Part of a small language model's weights: 2 heads of 64, 9424 steps.
Each number is 128 + 24 x the weight over the matrix's rms, rounded and kept within 0 to 255. Layers, rows and columns count from 0.

# layer 4 MLP down (transposed), 512x128, rms 0.0699, rows 175-227, columns 64-127
[[106 145 110 121  98 131 144 117 146 153 120 127 133 164 114 125 152  89 152 146 151 125  87 115 138  88 128 136 124 117 121 175 141 107 105 155  84 142 122 163 125 126 145  95 157 110 120 111 116  89 132 146 157 145 115 166 167 173  81 101  99 101 139 103]
 [124 110 142 121 124 125 145 159 121 111 165  94 220 135 125 120 130 122 119 173 108 139 123 143 122  63 141 114 116 152 103 143 201 162 166 141 168 114 137 124 122 100 175 112 144  89 130 188 111 145 116 138 107 148  84  89 158 140 112 141  83  75 141 111]
 [125 101 141 126  97 158 145 129 123 147 148 136  91 136 133  91 121 127 104 158 130 153 150 110 115 113 131 127 152 143  71 130 140 128 135 148 161 111 127 125  74 116 161 101 112 104 167 151 107 150 156 143 132 117 123 137 126 147 140 140 149 112  91 117]
 [110 113 141 118 124 133 101 130  99 150 131 157 159 108 146  75 140 156 124 105 143 140 136 114 103 152 125 166 126 102 176 140 150 103 108 106 131 138 130 134 133 159 107 116  83 122 165 156 126 127 138 147 123 149 104 153 107  95 116 116  97 130 129 122]
 [116 115 139 145 130  91 143 131 141 163  87 106 129 135  86 171 170 159 107 165 123 122 160 163 110 152  87 128  70 125 137 110 135 112 113 158 114 136 142 167 134  78 137 105  99 125 109  88 123  94 116 119 116 143 151 110 116 123 144 135  89 136 146 152]
 [100 144 134 156 127 128 127 117 110 119 115 125 109 122 127 129 120 122 134 123 121 136 162 132 136  84 157 146 117 110 136 115  97 128 142 124 102 122 150 119 115 125 120 100 145 146 138 147 131 149 102 134 123 124 139 102 140 157 136 175 140  94 117 112]
 [113 124 150 119 139 114 108 103 119 139  99 133 148 114 124 137 139 159 126 125 114 152 100 156 150  97 107 124 110 163 136 147 119 122 143 166 106 151 118 127  97 110 123 104 127 103 123 110 124 107 160 118 102 111 121 118 117 105 152 136 153 129  98 127]
 [103 105 131 105 179 170 132 118 143 128  94 137 125 122 167 130 134 119 191 124 142 137 135 102 166 176 115 147 111 105 168 142 108 144 127 109  94 118 128  97 134 156 115 162 163 155 170 108 144 138 102  95 128 122 164 146 115  26 140  92 145 150 124 118]
 [113  70 125 137 120 119 158 149 105 176 129 133 122 161 125 129 126 148  85 179 127 135 139 112 130 116 108 154 122 169  78 122 152 133 125 140 156  84 111 119  93 130 148  73 105 108 163 186 125 143 157 144 168 173 130 134 147 122 122 164 118 114  94 106]
 [169 147 101 143  98 137 130 146  84  80 101 141 106 145 158  99 102 114 114 129 128 107 127 113 116 190 128 127 120 106 129 138  57 153 100 136 109 167 163 115 116  85  75 175  76 146 106 124 129 118 127 131 166 166 135 152 119 157 125 103 134 115 114 141]
 [156 167 132 122 109 105  87 159 168 125 119 124 149 103 162 143 147 133 122 139 107 164 136 145 106 123 111 112 124 103 138 184 116 155 122 120 141 132 158  95 116 147  98 138 139 136 119 106 123 134  84 113 146 152 178 153  88 134 134  91 141 138 157 143]
 [132 133 139 134 117 120 127 130 129 139 147  75 106 131 103  93 134 123 138 140 143 144 130 151 140  88 139 146 107 143 108 131 147 123 175 133 136 133 144 133 152 144 131 143 154 141 126 154 143 152 130 122 106 111 137 132 103 137 121 132 112 111 138 114]
 [126 124 154 119 125 176 180 138  93 146 157 143 115 126 141 147 130 118 143 140 145 132 132 108 145 119 136 146 130 163  90  93  86 132 114 154 116  97 145 139 107 112 138 118  90 108 149 126  95 117 119 122  81 113 114 122 142 138 163 134  83 156 114 115]
 [127 119 106 125 112 124 130  99  99 132 124 140 191 112 193  67  96 106  87 141 156 111 106 128 165  69  60 152 145 106 161 157 153  87 127 147 157 113 112 136 110 136 139 122 102 127 166 145  96 145 157 136 127 141 128 110 136 106 139 151 152 185 102  69]
 [101  86 148 143  93  83 127 108 127 166 122  81 163  84 144 115  93  75 112 170 108 130 119 146 150 115 129  99  94 136 158 149 136 103 116 123 103 131  95 143 115 142 178 127 125 136 116  95 154 144 144 175 112  88 115 136  96 164 128 126 159 129 186 140]
 [107 121 144 112 115 152 149  98 107 123 127 139  82 140 101 107 105 136  98 159 117 133 140 114 140 130 125 153 161 141 117 128 127 137 113 158 146 102 148 165  80 101 167  91 140 106 165 167 109 148 150 147 145 132  87 129 158 152 123 152 132 103  83 120]
 [139 192 169 108 121  90 151  99 122 109 127 112 131 112 109 154 124  72 153 135 116 162 104 132 151 178 147 129 161  92 155 112 131 126 133 136 121 110 137 159 130 182 155 104 176 151 167 108 137 135 133 136 128 129  99 115 135 154 125 110 158  93 113 130]
 [ 99 127  67 154 118 183 120 134 142 135 124 159 133 111 145  95 142 164 103 154 131 126 117 135 104 121 142 123 135 156 119 136 138 119 151 113 137 146  91 107 208 168 128 123 101 172 114 155 115 118 131 122 122 102 112 153 125 120 127 157 141 132 153 129]
 [126 103 158  90 136 116 133 168 122 127 155  68 160 125 168 116 143  75 112 137 121 150 102 141 124 128 131 137  97  98  97 143 157 151 122 109 144 112 151 164  75 147 146 129 186 121 171 162 117 123 132 113 137 148 130 123 123 132  98  95  76 101  69  97]
 [110 156  96  91 138 102 144 139 112 134 113 117  97 188 125 121 136 125 106 134 122 164 134 156 131 108 114 158  98 160 104 152 125 146 154 134 153 112 108 117 133 189 120 102 136 167 154 123 131 150 157 135 156 151 129 122 126 115 103 120 158 134 157 139]
 [119  95 130 131 142 159 162 148 135 114 169 109  62 142  88 151 104  84  95 167  63 165  76 120 106 107 150 131  89 121 134 143 126 113 166 162 159 185 100 153 146 153 127 166 118 141 144 119 126 114 164 106 167 145 129 145 144 142 106  95 128 153 188 110]
 [140  81 127 130 151 111 133 161  87 160 114 149 180 146 123 116 142 132 109 170 111 129 130 118 141 120 111 142 112 158  55 138 157 157 107 127 165  94  94 104 112 148 137  79 133 108 162 191 131 135 142 137 161 160 135 121 153 151 119 167  94 105  81 104]
 [103  79 158  94 134 149 152 111  89 119 133 108 121 138 138 136 125  82 154 150 126 123 147 105 149 130 114 147  96 112 155 136 103 132 140 164 138 126 122 128  92 151 137 112 162 139 145 115 166 150 108 123 125 135 116 101 151 157 161 157 100  88 119 108]
 [113 149  68 139 123 124 138 122 138 111 118  99 139 152 171 177 133 121 110 114 130 156 146  91 173 174 116 121 155 109 137 133 143  73 132 146 161 101 138 115 125  82 165 160 143 155 125 147 116 154 127 136 152 156 114 127 123  98 122 119  88  99 127 117]
 [130 120 151 116 125 152 115 144 123 111 124 129 107 137 127 162 132 122 127 115 155 146 183 139 118 165 126 155 142 128 142 151 109 118 144 163 130 130 132 130  43 156 132  88 170 109 102 105  99 154 101 167 112 123 151 109 138  89 159 162 110 131 114  85]
 [104  84 142 125 102 120 153 124 145 107 135 118 134  99 142 110  92 120 124 105 164 138 122  97 114 140 159 140 150 120 121 106 150 152 105 158 130 126 135 138 102 155 128 127 134 136 165 140 145 143 150 102 114 125 129 117 131 113 101 137 130 117 136 139]
 [ 85 158 145 184 146 166 156 140  64 122 123 142 115 119 118 170  66 173 134 157 132 133 148 131 147 140 132 167 181 123 125 152  98 123 102 130 120  79 153 110 150  63 150 173 139  93 124  73 151 129 146  90 141 183 126  95 113 137 153 185 129  96 133 136]
 [128 129 128 132 124 132 129 128 133 124 125 126 121 127 127 125 123 130 128 127 121 134 123 122 126 125 136 125 129 123 129 124 125 127 133 133 129 134 124 128 128 130 124 129 130 130 128 126 125 126 129 129 127 130 130 136 131 126 131 125 134 129 131 127]
 [112 108 191 100 129 108 137 134 115  98 113  96 128 113 128 144  89 124 127 127 126 126 143 101 124 155 138 119 132 102 152 131 132 135 157 148 120 118 136 139 149 170  99 123 144 149 161 152 140 135 129 115 151 110 111 134 100 183 142 148 141 119 104 152]
 [ 69 128 133 125 106 137 140 142 120 124 117 103 121 120 105 111  96  91 125 128 124 139 147 143 102 133 156 121 131 145  99 142 141 140 145  89 146 129 123 126 146 115 143 161 128 141 134 138 115 126 153 150 122 133 134 119 104 116 126 127 124 109 166 134]
 [124 127 138 153 136 141 164 136 148 186 161 141 116 129 135 170  88 139 128 114 157 135 152  20 103 155 152 142  93 111  98 108  72 100 153  63 117  98 149 171  86 138 129 151  48 206 131 165 140 139 143  82 119 143 114 136 148 141 143 122 109  86 136 131]
 [117 127 116 134 146 168 166 133 104 141 131 128 161 135 123 129 102 100 134 140 151 114 119 143 104 117 113  93 146 101 115 140 109 127 145  99 138 156 114 148 125  80  87 132 141 145 145 102 144 106 141 107 124 140 115 110 115 114 147 121 108 138 129 126]
 [145 127  90 128  44  94 160 150 138 113 130 122  71 137 128 142 150 142  83 151  63 101 130 120 145  70 154 118  84 149 104 150 138 149 115 121 149 117 136 144 128 104 141 158 144 185 140 128 127 140 125 141 122 123 122  86 134 166 133  77 113 146 108 122]
 [133  77 132 138 159 113 131 158 120 184 113 151 185 141  50 186 138  96 117 141 118 146 120 136 136 160  83 140 145 154 121  71 139 103  74 131 147 133 128 157 155  98 132  63 188 141  92 138 151 137 157 194 173 153 127 185 129 119 139 159 130  58  94  92]
 [117 126 109 127 155  98 196 149 160  54 122 156 124 125 161 105 138  88 168 194 128 114  87 140 113 131 139 123 117 113 176 116 112 139 119 123 103 103 121 168 131  60 150 146 126 161 136 129 123  73 137 128 129 124 121  97  60 127 138 139  54 158 166 110]
 [126 133 118 137 144 125 118 139 134 133 128 118 118 121 119 122 117 142 128 125 144 126 115 126 148 130 156 131 124 127 131 135 129 125 126 131 127 116 128 126 128 135 130 121 122 128 132 110 140 125 132 126 129 139 131 136 122 132 127 129 131 115 131 121]
 [157 116 152 125  90 119 136 129 149 152 161 135 153 121 111 140 147 147 125 104 151 178 153  92 129 201 122 136 151 114 141 125 143 108 110 103  99  88 130 129 127 137 138 122 100 100 143 133 126 137 135 112 147 132 112 118 116  99 117 110 127 109 114  97]
 [ 84 115 116 116 120  92 116 116  91 163 153 145 142 101 138 150 155 176 134 126 125 141 155 139 142 111 115 137 123 129 122 101 167 118 133  99 101 131 126 118 119 121 134 108 138 128 130 135 121  85 121 143 105 122 159 144 160 130 143 109 117 140 128 137]
 [100 142 137 136 128  96 123 113 133 114 133 120 109 117 157 135 116 111 116 127 106 121 129 128  61 131 104 151  92 144 140 139 111  78 103  85 122 129 137 183 104 146 109 146 158 123 119 122 164 171 190 128 139 133 148 138 112 122 148 152 127 106 133 131]
 [103 130 153 117 126 123 151  96 129 158 128 112 146 132  98 122 154 138 106 156 105 143 140 102 119  99 150 138 129 169 159 133  99 106 114 139 130 137 137 148 149 149 134 118 117 152 123 151 100 129 153 136 150 134 149 156 127 100 120  94 152 134 118 102]
 [141 111  94 119  81 136 117 130 125 134 182 143 156 119 106  70 112 107 144 140 122 105 173  90  98 149 157 124 159 133 118 105 128 143 120  95 116 113 174 126  95 106 125  99 116 118  99 179  88 110 131 194  93  93 130 102 164 130 134 151 112  92 169 112]
 [130 124 129 126 134 131 125 132 126 123 130 132 128 124 132 134 126 131 129 137 129 127 131 129 128 127 128 125 128 131 125 123 137 126 129 132 130 125 131 131 125 121 128 128 131 124 128 133 127 131 129 129 125 128 127 129 128 127 129 131 126 129 124 125]
 [ 97 157 125 110 167 114 117 174 172 113  95 137 170 128 147 135 153 110 127 123 103 168 145 131 147 120 128  86 122 108 140 161 125 135 136 145 141 152 143  99 107 167 110 171 178 154 119 102 102 102 123 117 153 137 153 114  77 126 115 109 149 120 145 145]
 [116  91 139 113 132 113 154 154 104 172 150 118 121 144 104 154 123 142 119 173 137 122 115 126 125 116 111 155 127 143 101 111 129 130 124 153 172  97 111 137  99 137 159  82 127 119 156 157 105 141 144 145 170 153 128 137 142 123 106 158 111  97  99 113]
 [104 137 164 136 147 111 139 124  93 114 112 149 119  88 102  78 133 159 148  78 123  95 151 127 124  98 119 125  98 127 115 156 206  93 169 137 128 113 137  95 142  66 113  71 171 218 141 129 140 125 152 128 138 110 133 134  61 152 151 116 169  81  45 200]
 [121 160 135 130 122  96 119 126 116 145 146 103  64 153 127 126 139 106 147 140 132 131 137 147 115 131 121 153 126 107  94 138 121 137 130 161 136 120 139 158 138 147 144 145 162  69 141 142 114 143 111 106 110 127 127 153 146 132 144 142 104 125 145 133]
 [109 111 140 132 130 172 131  93 111 135 111 114 111 142 152 150 112  92 124 158 137 130 127 124 148 129 146 164 115 127 119  86 126 133 143 148 143 108 114 154  90 139 134 131  98 156 135 134 116 150 131 117 135 122  97 101 160 135 128 104 124 127 108 138]
 [156 152 177 137 128 133 109 143 164 130 128 120 167 135 141 127 101 140 108 110 100 119 144 152 112 146 120  67 171  76 152 124  70 138 128 109 115 154 181 200  89  88 141 113 145 115 108 104 102  96 166 145 120 121 130 145 107 137 131  60  95 102  89 110]
 [105 131 137 137 141 147 142 131 131 124 131 146 139 119 111 114 100 144 121 136 110 121 152 133 154 106 140 120 132 136 136 123 126 144 137 151 136 114 137 108 138 120 131 124 159 106 118 124 124 133 106 144 107 128 144 119 135 120 113 117 111 141 141 113]
 [ 94 134 123 139 118 153 122 125 115 151 132 108 135  87 160 155 125 119 135 133 111 143 136 147 111 132 152 135 131 146 122 118 141 129 162 122 159 130 126 150 101 151 135 116 108 151 118 112 127 108 149 145 121 129 120 134 121 145 116 119 132 150 149 130]
 [108 128  96 121 112 157 154 131 110 157 109 104 142 102 119 124 157 158 105  90 129 127 165 124 134 131 156  73 138 131 138 143 108  92 141  86 150 137 123 138 170 184 102 140 114 123  84  96 147  98 144 185 105 156 119 139 129 113 138 141 148 125 180 107]
 [140 128 103 129 116  84 160 110 131 160 113 142 156 113 108  61 101  56 125 136 129 121  96 122 140 170 163 160 102 160 130 104 118 127  83 110 140 108 140 126 105 105 181 136 101 115 108 192 121 167 143 186 105 125 114 104 127 115 136 125 138  67 115 117]
 [171 169 109 126 134 110 158 162  73 113 119 112 133 120  73  92  96 148 134 115 108  77 135 157 176 138 143 119 142 169 129 175 122  94 107 108 128 126 152 128 103 137 109 136 161 171 105 127 144 132 162 188 123 143 121  75 136 157 130  71 109 112  73 150]]
# layer 4 MLP up, 512x128, rms 0.12, rows 176-227, columns 64-127
[[ 69 114 128  86 169 117 190 127 152 137 120 119 114 168 119  77 133  83 132 139 120 121 112 127 154 144 105 144 124 151 122 123 106 110 117 141 128 147 146 118 110 130 146 174 126 133 108 108 126 130 162 141 149 152 120 133 190 119 118  84 121 118 119 125]
 [ 70  91 164 108 162 118 174 130 109 126  85 106 129 144 104 115 108 115 108 146 119 128 107 113 147 138 125 140 130 125 132 100 120 140 101 128 135 139 108 116 133 132 145 144 139 127 139  93 113 120 160 156 155 130 120 110 162 103 114 118 126 134 128 152]
 [112  93 136 120 139 123 138 112 112 123 153 125 110 115 166 152 127 148 132 118 116 137 106 132 104 135 108 113 106 125 150 103 113 121  86 121 136 132 132 101  99 139 130 167 189 119 110  87  81 147 140 112 143 144 145 105  98  49 133 121 109 118  82 166]
 [136 144  89 134 150 144 159 145 118 132  95 148 191 138 152 159 125 101  98 144 116 127 147 129 115 125 116 113  62 135 131 116 121 117  98 145 128  92  77 121 157 172 148 120  89 131 128 142 143 100  87  89 128 141 139 118 143 111 159 153 129 137 132 162]
 [ 72  81 140  92 187 113 191 123 115  67 115 103 164 142 114 136 130 121 134 151 100 111 128  98 122 139  73 157 103 113 132 107  99 127 136 113 127 166 109 111 114 161 139 189 160 123 112 120 122 140 138 116 149 138 130 111 131  95  97  97 125 136 137 161]
 [ 93 109 166 106 180 144 166  97 125 121 135 131 163 126 126  98 138 135 119 143 128 123 123 122 142 120 112 151 121 131 131 108 111 109 133  90 127 166 150  83 127 114 148 160 142 123 100 127  71 111 130 151 146 118 113 114 166  55  99 109 126 139 106 123]
 [ 86 101 131 109 158 118 147 117 144 168 136  76 116 141 138 129 140  99 121 139 129 112 109 117 179 123 145 134 136 139 108 128 114 121 124 135 141 105 149 120 105 130 141 139 113 116 106 149 109 128 139 120 143 161 112 116 171 112  97 124 117 141 108 118]
 [ 74 103 134 112 173 108 168 124 110 136  94 115 130 166 106 109 104 112 116 131 110 126 118 123 159 129 122 156 115 149 124 100 102 126 113 129 136 140 123 123 123 126 148 160 131 138 123 121 126 132 157 151 148 144 125 118 153 104 118  95 126 112 123 134]
 [ 94  67 112 122 149 109 158 128 107 154 106 165 105 171 115  94 135  98 129 138 142 138 140 126 159 144 146 175 117 130 138 124 106 117 110 131 119 134 128 106  88 134 127 105 147  99 133 112 118 128 138 143 137 150 120 154 159 148  97 115 145 152 145 110]
 [ 88 118 131 111 159 142 159 105 115 110 129 123 137 139 113 124 111 125 132 135 135 101 129 115 131 134 108 137 136 136 130  90 134 118 128 129 112 147 124 124 130 127 156 137 147 144 130 124 118 128 132 124 123 117 111 112 148 113 121 143 109 127 116 142]
 [ 67 130 163  95 186  99 195 132 112  77 122  84 167 143  80 146 126  95 134 133  93 113 136 120 122 136  89 154 115  94 138 121 117 150 119 110 124 179 128  94 134 148 152 164 170 118 100 109 119 107 133 134 135 129 124 110 139 115 102  90 107 139 162 146]
 [ 48  87 166 101 175 124 186 121 100  90 110 122 158 139 102 128 115 120 129 153 131 118 110 104 138 128  93 151 123 101 130 112 110 132 134 134 135 166 109 119 134 163 129 156 158 140 127 111 102 132 148 110 137 136 128 114 148  81 106 127 126 101 147 154]
 [106 124 181 112 136 145 175 133 102  84 148 119 105 150 115 167 130 136 126 138 109 111  81 174 108 161 111 147  73 132 140 114 141 123 160 160  97 143 121 149 133 133 118 153 110 191 123 110 144 211 132 127 108 132 118  94 120  96 107 123 198 135 123 172]
 [ 72 100 121  88 177 127 181 122 151 128 156 145 130 151 148 132 122  91 141 121 110 117 100 131 101 148  92 172 118 110 108 121  91 154  89 139 115 171 110  85 100 160 115 160 177 156 134 100  95 136 129 123 126 148 100 127 209  84 112 108 162 154 114 118]
 [ 78  94 139  94 170 121 163 128 123 120 106 110 131 148 101 123 106 118 127 156 111 128 103 115 161 151 119 140 133 126 120 104 116 111 110 138 134 161 118 125 128 120 156 134 137 119 128 104 105 131 137 146 134 148 116 119 141 106 129 116 121 121 120 138]
 [ 96  82 173 108 168 108 165 144 175  83 182 117 123 157 142 149 123 127 108 135 134 113 119 147 148 171  69 133 106 120 105 133  96 122 131 129  63 132 103 105  92 161 145 171 153 150 138 112 127 151 145  69 125 137 114 126 128 106  83 123 129 119 135 122]
 [112 118 133 111 146 113 129 126 128 124 150 121 114 122 130 123  93 127 135 127 131 128 140 143 128 159  85 182 124 119 106 135 109 169 124 113 129 135 120 139  93 111 110 117 105 142 132 160 124 103 136 133 120 126 124 121 119 128  98 109 137 132 105 109]
 [ 75 133 141  96 193 100 164 130 118 110 105  85 150 134 108 102 106 130 117 141 105 126  94 143 182 136 114 161 106 161 110 107 115 118 132 103 121 155 145 114 124 105 132 175 149 125 118 105 137 127 155 133 159 133 148 145 127  85 120  76 128 103 144 144]
 [ 47  97 153 105 172 110 148 121 122 106 112 145 123 161 112 117 144 103 110 148 108 128 130 119 155 147 111 166 115 109 122 102 118 127 113 108 122 143 106 141 115 133 143 132 154 107 131 124 138 135 159 128 142 133 148 135 136 108 140 118 157 146 100 112]
 [ 99 117 125  71 150 136 156 112 155  57 150  92 192 141  99 121 112  99 127 143 104 106 102 109 162 127 106 155 109 153 110 142 121 159 137 147 114 166  59 138 173 123 144 167 113 115  98 160 118 153 125 125 151 108 122 107 165 137 146 136 139 132 150 139]
 [ 69 115 138 106 163 108 182 123 109 107  88 122 133 172 112  99 135 112 115 119  94 127 115 114 171 162 113 162  95 165  95 103 121 127 119 114 136 140 139 129 141 122 148 152 129 134 122 117 148 137 175 155 151 147 109 127 166 117 136  85 130 121 102 124]
 [ 82  81 161  95 196 117 177 129 124 101 104 110 129 140 124 139 117 103 139 149 115 119 111 104 115 159  81 155 116 121 131 115 102 154 130 121 123 153  92 125 110 141 147 181 158 137 143 129 115 133 128 131 137 132 108  99 139 114 115 106 128 106 112 163]
 [ 60 111 152 114 176 134 171 125 159 122 150  88 149 177 129 129 129  96 117 115 120 124 105 122  70 127  64 144 105 134 107 115 101 138 160 118 135 123  98 117 122 109 149 146 158 130 135  86 115 139 127  95 155 135 139 111 137  88 124  98  80 130 159 127]
 [128 122 112  88 147 116 143 134 104 111 161 160 170 129 139 117 101  77 126 120 138 143 128  81 106 134 114 117 109 119 151 131  65 109 110 137 116 145 125 132  93 153 126 101 147 111 178 119 116 146 113 149 130 132 129  96 127 122 135 134 149 182 122 130]
 [ 82 126 177  96 166 122 163 132 113  55 136 137 163 125 117 118 120 127 131 148 119 106 106 130 151 128  67 128 131 146  99 103 117 143 112 147 119 161 124 112 160 141 133 109 130 139 116 143 144 129 119 119 150 154 133  95 149  87  95 122 137 156 132 154]
 [107  88 162  98 129 112 133 121 181 137 138  84  69 127 157 134 111 145 116 167 111 114 104  59 146 182 123 115 116 104  98 142 149 136 136 110 124 126  86 148 125 169 138 133 108 158 117 133 138 145 148 122 121 101 175 128  82 123 161  98 139 137 146 151]
 [131 120 133 125 125 126 125 133 125 128 136 119 133 130 122 129 127 123 129 129 140 123 126 127 124 126 124 133 119 135 126 123 135 130 115 120 128 134 141 123 127 118 134 129 126 130 126 133 134 130 126 126 140 126 120 120 123 126 130 131 123 129 122 133]
 [ 92 112 171 119 185 112 156 119 133  75 137 123 146 161 135 110 117  99 116 131 131 121 117 119 109 149  69 145 138  87 107 109 107 170 108 106 120 163 111  98 106 138 135 172 173 113 131 123 130 113 145 103 168 135 127 120 129  95 111 112 131 142 128 128]
 [105 127 118 139 135 144 145 127 104  96  85 125 161 150  96 148 163 126 136 123 125 130 117 134  98 114 141 110 111 141 122 112 144 119  93 122 127 144 140 111  91 133 159  94 129 119 119 133 138 119 148 171 146 137 141 110 148 109 180 107 112 142 116 137]
 [109 117 227 124 142 121 153 110 138 136 162 101 127 121 123 127  87 144 121 182 148 103 126  93 177 131 136 116 162 109 102 138 128 165 106  79 105 145 155 167  93 128 155 138 169 162 135 178 104  91 168 118 126 149 154 104 121  85  64 114 120 118 111 108]
 [109 121 214 101 173 142 147 115 132 110 152 121 153 145 126 172 130 101 113 154  86 134  86 124 111 105 102 133 134 132 107 142 124 106 136 151 127 140 117  88 135 147 119 140 153 141 137 120 106 124 108 137 145 145  78 137 190 154 103 133 157 148 120 135]
 [ 92  78 128 116 133 101 166 124  63 132 142 117 184 134 101 122 134 113 137 157 168 125  98 135 135 168  91 170 182 146 145 131 106 161 117 114 133 111 135 126 108 156 149  99 152 115  86 135 109 135 121  64 129 135 139 134 149  96  78 149 118 132 105 124]
 [ 66  96 112 112 195 118 177 111 176 107 128 124 130 167 161 141 125 117 121 135 119 132  89 109 147 139 109 154  89 146  89 100  92 125 119 105 142 139 130 108 100 118 146 175 125 115 122 107 104 127 124 122 172 133 101 137 145 106 133 121 113 127 143 126]
 [142 150 101  95 169 124 163 106 153 113 101 142 120 137 123 109  69  81 130 181 136 130  61 112 120  98 148 135  68 137 111 125 119 172 122 156 125 117  83 111 105  86  99 169  79 140 145 155 134 152  94 124 145 116 115  97 143 108 164  96  83 144 215 131]
 [122 119 138 119 132 136 133 130 137 123 125 122 147 122 138 142 123 118 124 127 120 138 129 117 118 111 117 124 122 126 133 115 118 132 155 121 113 151 106 123 123 144 135 147 158 138 134 132 123 120 117 128 133 125 122 120 134 122 123 119 115 140 133 136]
 [ 97 110 141  84 160 121 141 125 136 117 149 138 130 162 110 119 142 153  95 135 114 141 130 109 148 153 107 140 111 147 108 108 118 113 130 107 100 119  89 126 127 152 129 123 124  69 119 127 104 166 139 121 147 139 118 128 137 103  88 109 150 119 170 134]
 [101 116 178 135 119 105 121 138  62 120 169 153 122 108 108 154 146 133 138  91 113 130 166 172  99 143 100 146 134 168 142 105 149 122 128 108 134 139 134  94 164 148 117 126 172 107 117  97 134 168 147 150 142 133 148 138 124 121  97 111 138 128 115 157]
 [124  98 137 119 149 108 136 118 109 150 125  94  87 121 145 164 129  88 151 115 113 108 128 140 114 160 122 132 100 117 157 122 103 169  90  98 116 103 149 123  63  79 160 133 181 140 144 141 128 138 132 160 138 131 146 129  99 130 127 126 115 130  68 131]
 [ 83  88 133 104 151 124 166 109 155 136 126 134 135 162 115 158 148  88 123 150 137  98 110 106 136 138 127 154 123 146 131 121  80 145 117 151 108 175  74 121 121 138 144 147 141 123 130  71 118 153 169 150 139 148 119 112 164 130 134 130 131 129 127 135]
 [ 65  93 169 116 163 107 180 113 158 134 144 121 123 134 141 129 121 122 124 124 108 122  96  93 116 141 101 144 102 160 106 113  68 141 136  88 124 175 151  92 110 117 132 164 165 134  80  53 103 158 163 160 146 143 118 116 156 121 105  93 113 116 108 123]
 [123 131 121 135 130 125 120 129 122 131 118 129 127 129 114 121 134 126 127 116 123 127 117 129 130 128 133 127 129 126 132 136 117 132 132 129 132 135 117 129 127 139 121 137 119 134 132 120 128 132 127 130 133 116 126 128 126 123 130 129 129 125 144 129]
 [ 82 113 137 112 160 133 163 124 126 124 121 114 140 130 123 117 111 119 116 134 134  99 129 116 120 125 105 141 136 143 132  97 119 133 131 118 130 152 115 131 134 114 157 119 136 127 145 142 123 136 124 117 129 132  97 111 147 116 120 150 117 126 120 138]
 [ 64  97 126  95 175 122 183 134 137 139 119 119 134 164 123 118 117 109 121 117 117 115 109 119 149 142 116 150 127 151 109 105 111 124 103 126 121 141 116 118 106 124 149 167 135 116 117 121 109 129 153 144 142 149 118 120 150 110 123 111 125 126 125 138]
 [111 103 127 116 134 113 122 136  40 199  86 161  70 117 132 117  54 154 148 130 115 144 211 112 126 125 145 154  89 147 166 119 135 136  65 129 118 190 148 104  87 111 102 156 160 176 117 106 135 177 169 129 154 116 123 119 123  53 155 101  98 127  60 138]
 [116 116 115 143 137  92 123 115 160 110 106  80  60 115 175 102  85 120 131 142 124 127  90 132 128 108 121 114  92 141 101 130 135 159 129 131 127 197 131 131 146 150 142 212 118 140 132 136 127 108 149 122 141 138  91 157 130 111  75 111 109 116 121 164]
 [ 59  84 149  99 176 116 163 114 111  76 115 124 158 144 104 138 128 118 129 126 128 115 118 130  97 149  76 137 143 120 132 100 121 133 123 114 126 156 107 109 123 133 153 147 175 122 127 102 115 121 151 127 139 117 108 113 152  89  98 113 122 127 117 151]
 [103  98 183 143 146 124 134 120 116 151 129 167 148 162  95 152 135 137 105 133  92 131 127 119 151 113 108 155 138 130 132 117 120 123 124 104 123 107  94 139 109 150 138 133 147 121 111 152 110 151 167 125 159 153 132 136 151 124 116 124 133 144 130 120]
 [139 119  94 118 144 130 148 128 113 151 127 123 170 125 139 120  99 104 117 148 145 129 126  97 118 148 124 131 135 133 138 142 117 114 138 157 121 127 136  86 111 140 129 105 128 130 134 127  86 130 119 142 149 141 126 123 135  97 127 121 116 133 154 122]
 [111 145 138 148 132 115 137  99 114 108 124 146 135 152 112 102 134 126 125 178 132 127 106 151 109 112 140 136 118 136 127 109 144 128 117 106 142 130 110 107 125 137 121 145 154 122 138 110 117 132 122 119 128 140 111 146 150 131 119 126 127 119 149 143]
 [102  96 103 117 131 130 119 133 118  94 137 149  63 162 131 181 138 159 127 109 115 134 124 107 130 101 157 135 105 147 111 123 131 167 155 170 114  96 125 117 144 100 140 216 133 174 120 137 131 167 117 117 131 119 114 141 143 132 154  99 125 134 108 143]
 [ 55  84 161  96 164  96 169 111 189 117 156 127 117 147 158 148 126 116 126 120 109 111 113 117 128 133 106 160  85 159  94 121  85 152 120 107 128 135 117  96  96 116 142 163 168 140 124  70  98 132 160 120 140 149  98 121 147  94  75  98 102 138 115 106]
 [108  79 181 118 168 123 171 119 129 157 122 135 167 145 106  72 108  99 118 149 152 120 112  81 128 147 106 138 172 152 154 120  99 149  97  50 128 137  82 155  94 109 142 128 144 110 104 111  90 147 153 136 129 139 105 113 145 115  61 156 124 141 114 127]]